{"norm": "rmsnorm", "init_std_down": 0.00248, "train_tokens": 903400000, "dataset": "wikipedia_en"}
Each number is 128 + 24 x the weight over the matrix's rms, rounded and kept within 0 to 255. Layers, rows and columns count from 0. Numbers have three digits each.

# up: layer 5 MLP up, 1280x320, rms 0.249, rows 402-551, columns 0-39
# down: layer 5 MLP down (transposed), 1280x320, rms 0.044, rows 402-551, columns 0-39
up402:098083088151128141129106137120107112089131167121128125101123097165143145152119104148140140155071152102099133099136168152
down402:140124150159086123142147130126128104105082098094152156128123147159122116130109160135130161158103154140138123097127131136
up403:148121109161147118131130106156119079070125117115134115158167160141107091128144116112129119127140103146136143135109155127
down403:165145132124123106124126129137100102108119157124114121130125122122161118122138143167118077153078150137162111097118086161
up404:129138104150141174147102141132151161102141146056116120128134094145134109141127112103153152127145126129148162127141130127
down404:133106129116142096097135103168130155149118147158169190125166126124138141112156128122142132095140117129132125159135149130
up405:154103129104111140090118127117154101134117141156133137116113112164139155106108119147117134104087135095138040110099138128
down405:115120111145107151118074125115127151114126121128123122132111142129125146117122123130129095128110139100131137148127090114
up406:098170131163123111203109142128109140125109120095113109141121039093103188058171135156134091116113098122127107142113165100
down406:139116109105136101146054185171155128187150117078117129126161159111086112123140169180125154167161166103144122130144043119
up407:107093104132133129133122130137121170109118151086131087083124138123120098091154127158152168105112134132162123086125139120
down407:155097168119122128146129136178138126144135137098109088156114171140124125150142124124149122141109115154130096185158083134
up408:169158131146120148122109141129136143116151120103132118163153145137143160172134095106098101159100153082163132103143109107
down408:112133160145155138152124153152119115148119129108121166125128132097133147129122090116082097151118101160103140115110146136
up409:104124128124125112103161097089149083134094110129105167106148127151161164103125141149144155129159149131134148084087163149
down409:156123122137120100156142151127114140141130123156155123139130145128107136090158129130126128095133117132151136141075130161
up410:120156155142118125169122154108122150165155147114106109085140102134132127140124128126119123131143137098129050128129164105
down410:120087138126117178155138127091154117169116076106139118132166129095132131142124110122141091097112097165136087101135107096
up411:125094147131145112142111136120111127102152170130132128151122131156102143166097088139131106102147123110125110119086127176
down411:086128162146121145144099137148126081170156102156123141105096163153089161118113105119129137101104139157122118127126174145
up412:131105113071105130114102152099152167139151103093104119092114126154117132148116127128122163101177133131118123155142148094
down412:047100110100123071115155066086146110153131122140135080126113111187102152142123146081108135148129125137166114176110097117
up413:144118127137206127125117071123088113142119089134091106128148100103129138150129141118081107108149128132133169133147145147
down413:107117138118170080126141094146124110087085089121125138191084157144128175126143144113134146133160139155128139119150157136
up414:151127120129129163188155141096147147136141114106111140109120091127120106128137111109119109157101147095127104123138152137
down414:147130143105131135151134140127125100147098171096124109139098157162081102127144164144132131095112145156150139120116105101
up415:166124169129126148133115135167192070156148135154126106099177142122106098129138148110135167125140151153135125096082124152
down415:122093149102141115122139167124132111116155112127140130155126162082138095157125113080166102124108152146142163103120138137
up416:179106123148140173118106094087145122098117079142113117130119115120156091141153116103139146145124112130153110109138133132
down416:144126130099136127127173103115116108114133086112150132172090148131118109123142135109138132150098169150089093141130075119
up417:112153095106123087112110107160142156132167160120116170132132157136170170110156131128118098139087079112181122126134108113
down417:102084083103124110075123151126129110176114161129096152115102145131148134114097126132143085135093150109124049125099151160
up418:138141123117124150153125123106126112125123123072139100138124138124113116096119100108119115177146164143121136137160112119
down418:157151177136093135090087091129111154123129158080116125129145184103156156101150133145093145054125129118095079194102132143
up419:073138147151141090132109148120149110141135137121135128114118148098133109157121133112116197113115096113189109160126117124
down419:116123131122136125136129132112138140111145106119119129102141122163157097132116115179147124136115107128122097133124129106
up420:091133125106182089115168139168147129130145118120066124108086096179165101099156114072112091110176102128148128125175165166
down420:093057100122136134105173109149113086150087123125111146105105126140119118074139151131127131130116132139127145089120166124
up421:102136148186142137091142167157121099085097066163111073122133129124110151148124098123126095115103122145117122139114099165
down421:129158160148094110131111120105165128095179124144122126128155128125104149132155132138100064169132145117122117134115128148
up422:121133121138158124137168145101138141145115102127098146089154172149138148137127171101138105168108070099156163155196160132
down422:095128103053105067088159114147145140109156124135141086053120114145121117094183095121085117189132120122091132120112126099
up423:127153122118112122120117110139115136093132089074162127112121154148133134101145133179161131144144144128136157128129101095
down423:182111160146099139137123125151159156122124126135084121118149112122102142133139143077128082131123117166129114107132180136
up424:093135167157116111147120124127153128109130144082111111131113149118149171083176076166110146128124092143123136152127108158
down424:095143153154117201178112150149152157159138139146056122184119085100149139107126127103146134140157137132095118099136094142
up425:130129118118116158131136122132138131137110106110117176119134134154120151132102138104138087105122126159135125075160110117
down425:097113121116130144143128159116109137132142105169123112124131107135114143129131124128092130125123135112120130118110132145
up426:100183132164139148135088146115071139153126128167119144084145104119135144166121153132146135110128128133151110130125156170
down426:114145106124184109122145099140082117128109108125113096113132123133130178149148176141125152121118173136108136155097163104
up427:142192150178140125149167139113147088162172123140133107125124115171159086169076033116213113168167138147141042144154127176
down427:111081120149143137158172150174112138189144091165141140084138114138084114078178138144144091123132155072115102162150131192
up428:131142124143126146128102118108150147108170159138079152136116145142154151134128124126119127146157104129105118136145125133
down428:152144135131143114135131127139094126127140130148118111138133123107108140120121159156106143118089134128133123136158156128
up429:073155148130161088158090095115150152092141131132104160090144129195107131117095110157144148157126136143124185119112137117
down429:116148122130139097117084106123135160107150156120102163131110142106157145109133105131139093164115149087093167125161135138
up430:119123147114154117114118135135149112124121133131148135130096151161106121127110141150108116113139164140102126091139112146
down430:167114127105135120170139135100107121120144133162130135127119130144163114127142109120147138074122127150115108148100131085
up431:101160136152145099135118127139119129140139149122143086152170153141125106131121113127133153136121138137146134141138111106
down431:082146137118139155138138143107132153105125154128117136127115106109127163124156128091111155138130105136112152129123148099
up432:102147142110117169108089133141137135101139110163109114138145143114156115091095153123097146160133144153081126081148119137
down432:121167127159137118140104100142165122104106121109120101150148172109146111175098130116173109144147135116156174159123131127
up433:120123107135090115083079114155155127121143109119106116036110134137190109157139067186168150176133102104135135117145147086
down433:115095136131128121095150137123133097133161140105117155089098075164122140129117112137160151167125106154134122102112111154
up434:108138127160188155109122157122112092113135125113153118167135056146136121142120146145155147114149122076067131144117138129
down434:151118162147135119076151132114112105088167106119153111084138151129137156130096130163145127114112121131122127133156115105
up435:118120123099133116159120124150135118124121199158131123109124127124142121165134096095132146119158133109132112154141162102
down435:145152146085120145095124134157098118033172148154091177152108190116119096137115161090149129115108078179128088121148107139
up436:149117168124084080130138149148190145119129123132167132163134167129077129111146094157126144150144150170168121149136098095
down436:093114188138155044064142147121127115175145066131113180111092129137137122106146162140153120155137088099107105123164130140
up437:098116135085112180117129135117148129129118137142103128152117142153125146131117124103175121137131123138129120118134132158
down437:129121144125134127108129146141156093128164124145143147111147092103127120104129113139130117124141135122139122135137134075
up438:156115094095142090105172148089155117150140146118116148109151106123144169114129113144137140071155105152128139085134166140
down438:142122121138124157105167121167120140146167155147117138154136131110112147127135096145081160160132095119159147108096174110
up439:134131152127141145143117134114118131135136158145107152170106165145104106131141128162123137103120144135154095119124164137
down439:099122106127093157151131129092135102144132122125120120152120135149101129110118171100103133137137180119103116143113134157
up440:197098098121139130112106117135078104141107154113140145092159116094128103123111153093120141127125148122131100118136140175
down440:130134128128144129159121086112126125151132122129128176131146163098131140149134121076106147128129104140122143125135134171
up441:168136094120147141135097128134128104108156128115131075083165135135112145092148124105168119090120092092132157160134145116
down441:135125126118188127116135103118158123150133097140088124126169175128110139101152147140112147158103131104173148147114159092
up442:083143127142146126093129176192141118112144105132118144099100146161127134115090136134129114161142130154144081109148117104
down442:132125159133122082145090127096129102158144154155062143126123180107157083103099132071119131101121115141113147124135152197
up443:099137111106140166105130171076086162154125132166128127098173101127133093124064148151154114149144134108166115153090129118
down443:133090119158163093135092126112144108159185127160131125138119125122120117082101154110129145110125115126150125127154098126
up444:146120105146137122119089128116134129120145178103151114147165155122150125120123114125138105074095136128138128078134147127
down444:112132111151143114139151125119149098140147112150164157096134110104137158156144096133112119108122085142138105131134128129
up445:066106127108169134126101121149132123113152137156142097148135134176141170113107151158149141159166129149170182173150085128
down445:157153165146137110090120104136156114124133168113141159151135116133098113124147088114155116145139134108156090144074110086
up446:132118132143134144126119126106122139113136135136116130134126134134126118133138151130129150129113136112123149150108138130
down446:118120122108138120148133117162143119134103131127132121111148123136139142102116103133129122134117133142145102106150112111
up447:088139119120138156147131146100159120127128091150143143105115097137130138138121157128194139144097075157144144141134122153
down447:069106112090121149122146120100110188153135153111139088090099090122123091110145102096167168158147112101114116144093135114
up448:113121112122134121122101167105145092145097153163126163135109102148100166074153148165131137109116139152117111096150132169
down448:155149124108111154134140095150102151117138149099110110118158126096126109154119147118108154111123168119105112149052121088
up449:146155143125146159127141121147173138142125142125137150155131117098099114111086116111098155100147099123153147097110156138
down449:119107113134104131170131129120113159119117148131137128076137153122139135097162127140122122103122142134126140124193099105
up450:089117139102144144123128144123118090131095118115099167130105159138144144139142139188120149088147134134139147152094155152
down450:153163110090161128136141138131083094143151099128137143102139138106176140104116127153155143142123152113135095110124111114
up451:133129097147140147124135138083118081105118077123184131141119145100133186158142111148103138137129139167142073131173057112
down451:134132112134116110135113117112094122190099166117124115163127128149112116145114138094158136113165127146118154184118101116
up452:134122159132155137132089151129119158141149069109133103161084089112137117122144128133122123132096115117087095148092116138
down452:151099104173112125132135138145101091128115119090148181158139145111136123145133157104114143128099135103172120134125177113
up453:136132136143118136116129109137144127119095107125116141140144152122129171102151069127150097111108137151121146129122130129
down453:087076145149130115154128148144125113097112130129105156092108124112112099114138123168110140098134094099115128138124127119
up454:115123134111136189146090098126149106090142155144132144138123145130137108082100135116085137077130127138132114097164121145
down454:125129130142114128137053094138152114112161126161121104155112095088146109132104103089128173109131115099088099156133108164
up455:126124103134145145144143117138126119107105125126090170134116130110185128115124143142132170098114129116121126138120129108
down455:146108144078129137119136131129112123126116132124147124130127155132113150110120147163125140123101122130138081138127118124
up456:138155127127122152208111114183124138137134122154133121118106164150140110131128131164128125128160095151130109161146157120
down456:111145114107074155116150135171109107117196131127091140113143157133145076144140167109094147107097084088153156164151149144
up457:113148117077208141135143105129112116164137150131092137094093122128162151147142125122168099146210111068132155168138146097
down457:125103133108171129144109122123126110118128131151158143108137147133087154151067071179134156115088155126138142134164132076
up458:078143160131130148187116151144114127110110138102101140094116148126129159117151170150207080106161119157122122132125115095
down458:142087150117096133155106163111080089135143135124113137151116125101108117132148156111130107122065168134154090128141091147
up459:157118125105105106132097119179149124116095155104118146086133118125110121136132121129116149142121112126103161131081131078
down459:153112127155143142121151122120157131135117112134095089153117144127115117094149122151139112140108112114124129136132135151
up460:117123115146114131142127143123101126155124117122128129117145116119113143146122161110129149126117107111110131117127116111
down460:151139109160140157120127143122134094145109132131097142117120108095114130144117150142119177151096134148110114119135126121
up461:109116152144137144120109112134119127124101107108132139136125116138132121128134144111123143125111119133135118133124139124
down461:127120122113140118149135130142129131133148149137107115114142137157132135111123098147143135116129111136146119128139120110
up462:159124104146134149108139154164147107153104171162105087101157090128104159113088118130133116076193120096149115141108148163
down462:115126136200113128093082131082149119111097143177113140142090124136129109150113124124147132111153096164079120133121072121
up463:118118156116098128117131125138170124116156145146148136136127159098171170109144127119107109126118126140189146123134126131
down463:127163118128151130118125142116138139128181144123123146155077108105144147065157158096119082132091080143155170108153079136
up464:093127147129077127093145133118130112107130160136104132125109102112133079120165068150136114089134128140136146139131091162
down464:119153165170134127142125159127097106121118091172126124093135126121140148185117130126145104124120153127110106106116136108
up465:136104123139201139124123108146104114091140131113130120153112178156119108111125130174148119138149135130163106144122124131
down465:132081143104135124137115115141101102157114153143117120115088145135120144141129105127173123156127156142139139141138148120
up466:127107126133113104121138120170120107109172130101081147132139100138154143136110174130097146145121144129105149113163139125
down466:118107119114084106110159122187130131101147104150119089081132104139140118131161143104144127096102132128083156177116157137
up467:139108126135131099130138127133128125125141110137133144141145117128130126128120144133112125140105126135122118128140138131
down467:108122137101139146148126127137137131128100138124122118106139140146131129114117101140138126118138133132135126118125108109
up468:120119098172169125122077191150117186118106183123146091129114123138098092128133136131124112137120139131134132155132128153
down468:136181155121130130124102145124152109104142173118148110156135132106094167110154130131129158166131130101103120162191116112
up469:162133141157109144124121113085140097128139147129116101150151153180152121147133093166100106141112136129177128105126125124
down469:143155142097113146076080139162163154096096108124098140126128142146114102098143134104090188117113066094162097104134107133
up470:125148129156101126142120122109136166105079133129117116134134132144112121080117112132173125095122120128141135132144111125
down470:122149115146126127139144124148149136146143154146151140128137104096168160120113149104056186154133106138138128126142147106
up471:119147175103127106138111113131149109131122146128132123148123112102112132125157116109153139111176116144154111131144161126
down471:128122065137114156137114115129113143111123117154110092147094101158132121095125146106140155119115146109112107133127124130
up472:107128116116098118140155059166140138158119172142124170146147095170132094102193159190102111162154151132170099137081134158
down472:135097149186147151153122084158138177194173125137113133122145073134119111112127138121124148144118187141110130142096158146
up473:156135170158065127107110122131191132094137136095114141065163123152137172147121153102147119120064146085112112153148086089
down473:121129132129132099110110137105130150076118132144129120152142114112052156142148108124175124160113123169123146170151134158
up474:133135149143145146113092162140163154203131115163120187146128158139168076107128110149143131164170124151117108116098137102
down474:117146131132133130124099110158157141145133117125137139151084124164131205113117130119128117117127156136106137130125145120
up475:087117102095093116147121197093161096133131128084147110142095158143198104150160112146147146159159150094108162124150135150
down475:140112170102093135106134110124136152163130128143143166113115172158138107144124152138102149123163128129157116116134135185
up476:130128173105122102152113135094152118134116136091131126133090112149115154127126105140194102144142099101116156096122163134
down476:084076166082091114168148116103112102131174155099128145150121129151139093147133130098187133117131101138145134129136143134
up477:126131105123170081146151150120142117122112150126161141160118080134142087168160119112131102133116149146108077090125141140
down477:146127132151123112120132147145120140123127145118084109160101127092117128144124158168110163164097095091099112137129135130
up478:153115159127152174140098103148152158143133135112157147096119118120137139134166133151139121124146191105146136056133146116
down478:163100153109163143112162120186150137117095143133095110100122113155132123100147145066109139147112145106116113133099076118
up479:124121086145136180123131130146141146117121173098158146114147130142134161054122134141110165143134213100154072121091142176
down479:123120133109147126150139127137163052147150183140085113147133136134125105120127149118127104130080089140177148177125112137
up480:156152118148108108201119138162138133181108096113167104100101128078126175133136133158151136120081160086092135188118189100
down480:140166139154128099146087093153109118110114107114114071140156124145136128141100124152084131096104125127172114133141148128
up481:142146094115092143133171126115164116147108125092150122126100160129091181156137172189143072129156121120125103095114121074
down481:165121147101115069132194133165144151087059130086132111136104141125107109160109115072123126103113123171114111156154100119
up482:135107112138150120094096127120149102151076112184145080134109143115170090147121153163130129118146107161148135161156159111
down482:163113118120113110137151140091137127123145134146186109134120097154170097098153140105099103140109100108100108160137144145
up483:144131106107114164122139141165133103115125144092173085137120132129079128158117122179159105151141170100157126156140120108
down483:149121135119117126100129160093098116169166158099147113152114113184086115161132092144100083133130118137148154151080122155
up484:123106181154145161107099113200117137149142117110139148133159139167160152124124146151137116142082143130115110100118129139
down484:100114144146145127135092165165117167161078140121120192148155145102142128137118139077053140095097124154146088163106143104
up485:090141125121128157129103134160189085156133082146103109154099121114143145125129082122146109177150167142099184146181123158
down485:157148103150117167138134132150147131175142128148131138136139120135161189118141102154116112126134085118137136197100168150
up486:128144135117101099097141127118142128149113126142147156109139123152117122148134134133123132145128106138131138151139131145
down486:135127136143122153151119124136113134114116144121126103153115140136124120125116144099119148126123140137123115159123117136
up487:115121138121112164150101146120132125119119131150140124139123155166121113151133130113127141143160160124111115129116125116
down487:113134151148152091128141114125136150141119139125123108133154102120125124124134116145135095118109110131124134128144119143
up488:168145125134161148115122135125175134096120119138077122140105166110120125151128145193155098161131143142158133136161118166
down488:148110088151106084125112124099139140126131143146126125084133118146131157113185127131132086146159089111162109162155113097
up489:134146128115123144128147155145134139132148155100147145134117130153130143145137105140135127149134139099110108136185057107
down489:133115120115183127083160133094159143169132136151132127086108161159112123128136141092136164172111112161128148113141117148
up490:135156185126099138148163100175098134125080136084148095069113166125132104123132147120181090116104152150173095156122137080
down490:120134087166145131159123090100136124101146139113138073172077154103095131147101142119116119131092140145123121126124070114
up491:123136139168170121121110145106141143141141129143051125126109104125095091165165137137143121108105097108129155118147144158
down491:141111147135096115162122118049125120125106102152136107101107102141118127143118138118150127117134124138114138131161119113
up492:129151149112121141117096112140150103146111122082110139100148136187080157127138112098126163136140113135137142118146137086
down492:173100097151093129124068190129153123108087135145127145119150125152134119148171128097153157146138123135118137096123145149
up493:084133100143155142111117160098127098149134108167128133140158144129140113154138121139122121129116132154139139135140160144
down493:130165095130100125130120174109111164154143152145117140077122110105133100195151124118159089124140098132149129134144152133
up494:119080118129142126074143163124094131104115127142141139126091136131128144148101145177147135114150120161159130121122107162
down494:101146102127112125114110174082115149132103148142144130107137131134156161124093110070147135141138139107086120128130135111
up495:126136098082134152113073135119125123114125164145120152107110186164128127131092121155128134140139187132173120085148151132
down495:092178141159111147101105129093129109139140127140181113080155105095132110116069143125101087161127138132096081166133167117
up496:132106128125143102204135133166101110102160177111153127127074091167175147141098121203111144121116140125144085088143112145
down496:101114178143150137109142092122115124099102150157093191151128070103133097187137123129127107154099133123170114145149064156
up497:123064181114189101143119135124140144139139126114123131155068085148126144154151123106136089144137101124098127117132140089
down497:136147170124114120113107113117147106134113105164130146104090147171119139147150129135078110143133112116133140096144121096
up498:125126144116122104120115122098142143122118107137119126120100121111134139146126133128113144144124117144149132126101134143
down498:101139105109132129136134135178140120133121124138127107111145122135115111086121116155147133106130143136137132133139079125
up499:133158124162133156166140122122163124132131121095140136159119153154154166134149135128123108150118135118132127131105129101
down499:091068121087131141182139124132105131132135106117133099071133132166108144123126121117137102132149117095168128151133147093
up500:160103143077141092099098131139116124092109094138127158145156097144159170126082117119116132100157123157177115110165105108
down500:166163138099118140140128125117111141141127153185112132154161110087095103154098147121139107129106127145126131154175125104
up501:121134114130138113092102111126129098157115106134112159110127133114107107129107128114127136158088118130120135082126141123
down501:064147150136135081091143116108114145089116134149118147106152139136125143087117133174105125125113151165146112117139143107
up502:159135150151162113119105099130141156094129107110129151114075088147134121124147149160174109140093130106140155099097150136
down502:102128105136150116157170140103158110166138128150159080126095118105124147061161119148145113130137136153151117145119113130
up503:124140100165151107113132142133076093153118108163113093137097109138127168114131127152131121119116147111183144108139160120
down503:137138108139124117116123158101161156170135132114179141105116108144151160121127120123111122164135141080128125129125068109
up504:146082102174127133151124103166093145097137134132093168078144138169177132117097082132160089127129171116107109115124139111
down504:132100073132129112155137110124131163143089154145143143101149114173115124126098153159128120123147057123104091124121139103
up505:118166112138142123162096118161158138132146138133100140075164116138161162137155123141087104150102140091145101155121147134
down505:104103110158100115154121107130126154162130101085139141123122115116121141120126171151132132141130103050083110188120143127
up506:166126116137146078128093099092112095103112125085133142117152122124106137139124124080199087171163180122128097096112138145
down506:115075121098127067132143105099138137112122145115096132168130081116093106107146109104128152117130109129136136104103104136
up507:121114132091114095132138139121117070132136110118075089151116178121098131110074149121125098139149122113179122111166111127
down507:138095091184134144170160128125108142104105117115109121112124138105104114106132150130126091114144094115151136077112130093
up508:087137173141165179139145114133171149114117136086139151123125112108197095098134112154153141140073102114153137141135127128
down508:132171115134136141125115140116150175137102121140078130114162124112111083133157141136154107125139146158149156094118141110
up509:114101126145164070100123099160124141094119197148187087159142105167158092101100156158143137127067134110129123122138123179
down509:124109150173125129164116151111128081178160141081166125155099107054167129142080122154148123120114156153100141169127129149
up510:146124111114107120133159154119123118146145142112130112133124149134121140109104114141135102154128128147150155145168157165
down510:116119106156111139130149107108120117114156118142126169097132087103111095080182119123145156164083092116101149105094092163
up511:115103107102090149097153123134124104111138097137098140111133187152116206096103128160096124137113136111155148078148147151
down511:104136104119131090100123121094109107145122139147091136093171135131136129145077131107135198119139094105136151102110146125
up512:097155156115144113112109170118152110144130124124112139139125121172153166136140118138183131136104118143087156141163128179
down512:125141130092117183103127175181142116088155132139077109093099113091134137137148130147114118139130109045125136101117149134
up513:104139137121136134116137141133136122102122191120128117112101143110148126119142156116112125137095108118123112125135100145
down513:126110109139121146143121121099095130105097103170155143101120150123126143106105125160130137127152149112136143153117149096
up514:132136115097136123090138118112181118166124120102130122146139147129093128117137112122130076051121139094180139116102122084
down514:138153118103111129092126104101146121139145133110121177155156171071132158107142134148112154134140139131089104136110090120
up515:150117204088128132117146164124122122130110111102099101132143145106144126115138124145125153093087143104131121140146139123
down515:140126129162119112132077139124122094134114135156109114140155135147114136149119135177122104136150160114104131123094115147
up516:084111124127138152141117121130112102148120115140161131105142160124117123124114131095127132099131165110182121138121126146
down516:129138121129152149114132118112180140136134133135156148132106123125107105138141146140095184149112160130164091120108132092
up517:145102093124122092101137106134140126110125139124091098113110160115121125113122136140123157184153109176095121122092089154
down517:115123167095121109124148118172144091137162180155122163112110127127121157141108135143146127148137161174129128133132104111
up518:140100121129136124125096167095147105143172114142126132136107148149094149168116144149112117113131152149109108119124152152
down518:104141135155177104126141153121098133115175115161139115108125144108133161162115116140105101111139141135145084110111096097
up519:132137107150130096135141143128145143121130117137135137143137102128152171107122101105177111102107133132152089093181114145
down519:209148186125150147109118142165132107104146101167150114155147111104148155122092158108095137124107135120132124134141115110
up520:152082110118137112139123115124131138106127169124100110121153130130125147099117128138114096133106148135160134093145151143
down520:148119134100093136109157120090091131101115088113157151092117175118111161155122140101147164133116123113078095154134151151
up521:108137115161105119114112134109132093119132124127075150138124166118098142131127130125106148119130100131138138144123131100
down521:091103167127170135136124132131130135101114140109109118107116149117155140126102106140105135132135148131176115140134140125
up522:113143155126123144159087133092128168139129138139141120118144099152149133126123116118095131159162134129151128150093106108
down522:109128105098159110099136111120094151094100135124143112120162151131149082152160152127115122119134096140094141098124118179
up523:140106126136143129152142157192087100120151128118093139135106143104162143121125130111150091145131086160162127168091117156
down523:131137141161130116139062142117124085117136101151149111139115128147139122115125099106143138155086120143103118111142143119
up524:116122091138120083194111090094132121106170120128124177083103132142115138125132162141194114089145140096145102116078104092
down524:138131170135127087125073110147140116153139133096121129136119133124152136151112169152150089116144077122144152137128129148
up525:136155088074154142152171155106113157110145121126125100142090164092130127106135144142116172131147125165114119128151112147
down525:143134124141129096100187137138082114118136095110124143097078106120118101117139117146168107124076119132086148086108164148
up526:094174148113131137105104160148118117103104123146114113182115126152103155129140143143109137137173095129173153126116144068
down526:131105162145107088133105120084096152116122117149146127133157103086170079082154124150101134166101094114149142127097156132
up527:105086113126118127109127132131133083114095160147142150169112145127102129123101067149114094141145154121189144096127061092
down527:143120140131160118155166115127146133124113132111118128112168126137108138140104131135182161158116086114123195099147156092
up528:110119125177110151156180134101151212155145097077139099159103142134111109101143097161124110052131153098120115161138096134
down528:124154108119113136112147140111129116121116105103088090097127146134132067095129132117166136091123124115117113160115134097
up529:174130127132119151117096097116151162115169126103128121160150109152135096056146115148150131153157128131095093123131122138
down529:149128100145078101158113079158166128162144101145112120107139157142137144121127152191133138122117148093143149142108065130
up530:090142196135087110170145172148129117087120081132134124148142121163145144131132146134134118068146081151144119064095135125
down530:121115128137104116103116137152089097126127119146157163139147136117166114113106126101120110140119131105153179095121125152
up531:126125105117103121118108121132126109153180120120189090068135128146139157082133117149079117115126096097105060086130162120
down531:160127131138167175125138119100113105128140114128123121105170168118079116101134089068110154085162105093091041110094114106
up532:121145125060164106164131111091154128084147141126154149075092144115130101135136148139107108096118148124113146131145125078
down532:092128123178156158177163078134116153104124141154096123120115097139117156138140167097118132133156159169135126145139126137
up533:103109116146151123128168145166167144132119085115143100133101135091162115072103096149137196148153139101247149103175102133
down533:138119122154097149116144143120123076125115147092100094130154125130143128146096105121124120179106141090154137120080153109
up534:155148125109119119139148119148168096143120167127159128154125163150147160123106122100102083124138130147138146166143141160
down534:151124137163094134139116139104144146134148102099150159157141101098105126137152132114147099059119152211158131126117124161
up535:124119131123127150101115156132139104141113138109124120134131147125119134101107131106148146112126121106135098128125108130
down535:095134137159109109127141116117150126134123126140142115107126139140170128126145126087118078142126123144109128158121090117
up536:069129070137143145118099132137115123102119148120141107106126135089103098151140133103080167126154107099186123139133117106
down536:149139155181128134141130142183167118165112077111085149096111171121093113155157095131122098134104144110169183096153114208
up537:125121125134116146140081104091089117123098094109146137069106111120135119112113165090111140092114161083120122127161143132
down537:170136127175127120131126118160124155152172126123107102139142130128113147111135151092111112120154153137117099142127162157
up538:120179094137135101158120115157101103139140131123103134125138147146177130114117098118129148099141136118105125094136144098
down538:074102125096140130098144116134115118130116143135151104119133125130095157131099105113158130104144142119122121097126115140
up539:092141126131076134138151141094100128143107138121096112187104086127131097136102082146058149108130073136177057134156121158
down539:137107124133101121073123151095142111105128134121145141089122142120125148116141149143134106095142113157144105142142131109
up540:131136111108110099111113111044101103149144167119085127115104150185153122128123142176153088110178152110162175117118131128
down540:130162138100101161171122125093130094130146111124100148121155130151137150144108140143118120096158118132109127088085133103
up541:122140113144124155230094139203124080145090128131158131088092091188065140100183111102132129135159127101081128134121114135
down541:141105136170144148141139111149129149151165123133138119127133144144141114123140128174159122074108145096137146132103152095
up542:151117162120148124137136129101114120110137098114119075136148135177097153116101137141140136118123110095117125078086134102
down542:156103121099116132121117142118133151139122123114102123099143087145123126154134139186131139122150142098137123167089138147
up543:162171122131113148156112145137116133135121140120109158107151147126143136128118142104107142134103131112103156115132113140
down543:124117152111134122139143113135115137132089123124122106128107109129147132134135114136144113140138131124143129122128125136
up544:139108143120113179138115124129138170085137087123111138128145126141098136149113155111060163154105147134123116125112106046
down544:093161159110113154102117143105126114155137116120107121109120107107128136096108151135101106108123102079129116134157142084
up545:094101095131143137170111116144079086123106124151162142138135146113121108136121124119120190137125135153146139126156100129
down545:101112079071138126159154135160136115108144126151132112164088081103082162107138130160095114137093123176104117119121148145
up546:110140123150108108135152123093073106142127099098132124103162104150167147120129118129147115117130155132122148136094151136
down546:122111157130111151124141135120132090133155144130117119136171101138104121122138144144132133142122114095116157115110116146
up547:181156121173192100110137145134117093153154120132112089113167133110123137161099150176102093133122124093068127101105066122
down547:112132126152073164091198120101123113132121108093132123110101122127104131101125135124118116110130086113095131115117107085
up548:120142117111165178127087174144133159129111141141138146125110151135153145146131118133123123151116128112121088092120151121
down548:126131153131140160132146150167119120124124126154114149141143137134157147097136105120108140133104133122070147136091115145
up549:153129142116137090148134129130085070122126098160116122093132115138108184126120132175146127155134147117127122090095083068
down549:135141104175115132122128135122152141131113118121166083116097166113091109132105119092091116128111134132127094124106142154
up550:096133107134148107205090105183095091091106130170076146150133109164126177129132092130139094156136076113156121090086154085
down550:133099099113132127184124157106109138155143109124095087096166126113148100134150163157096109130112157111107108140073136148
up551:120140108156198099123119118134109083120116165145146086108095143113149121137094172124128126129150121114111147148161114127
down551:141123132142099147125146124123126166104159125086126112103150091096107125124118126139162141135146136072093115182118135173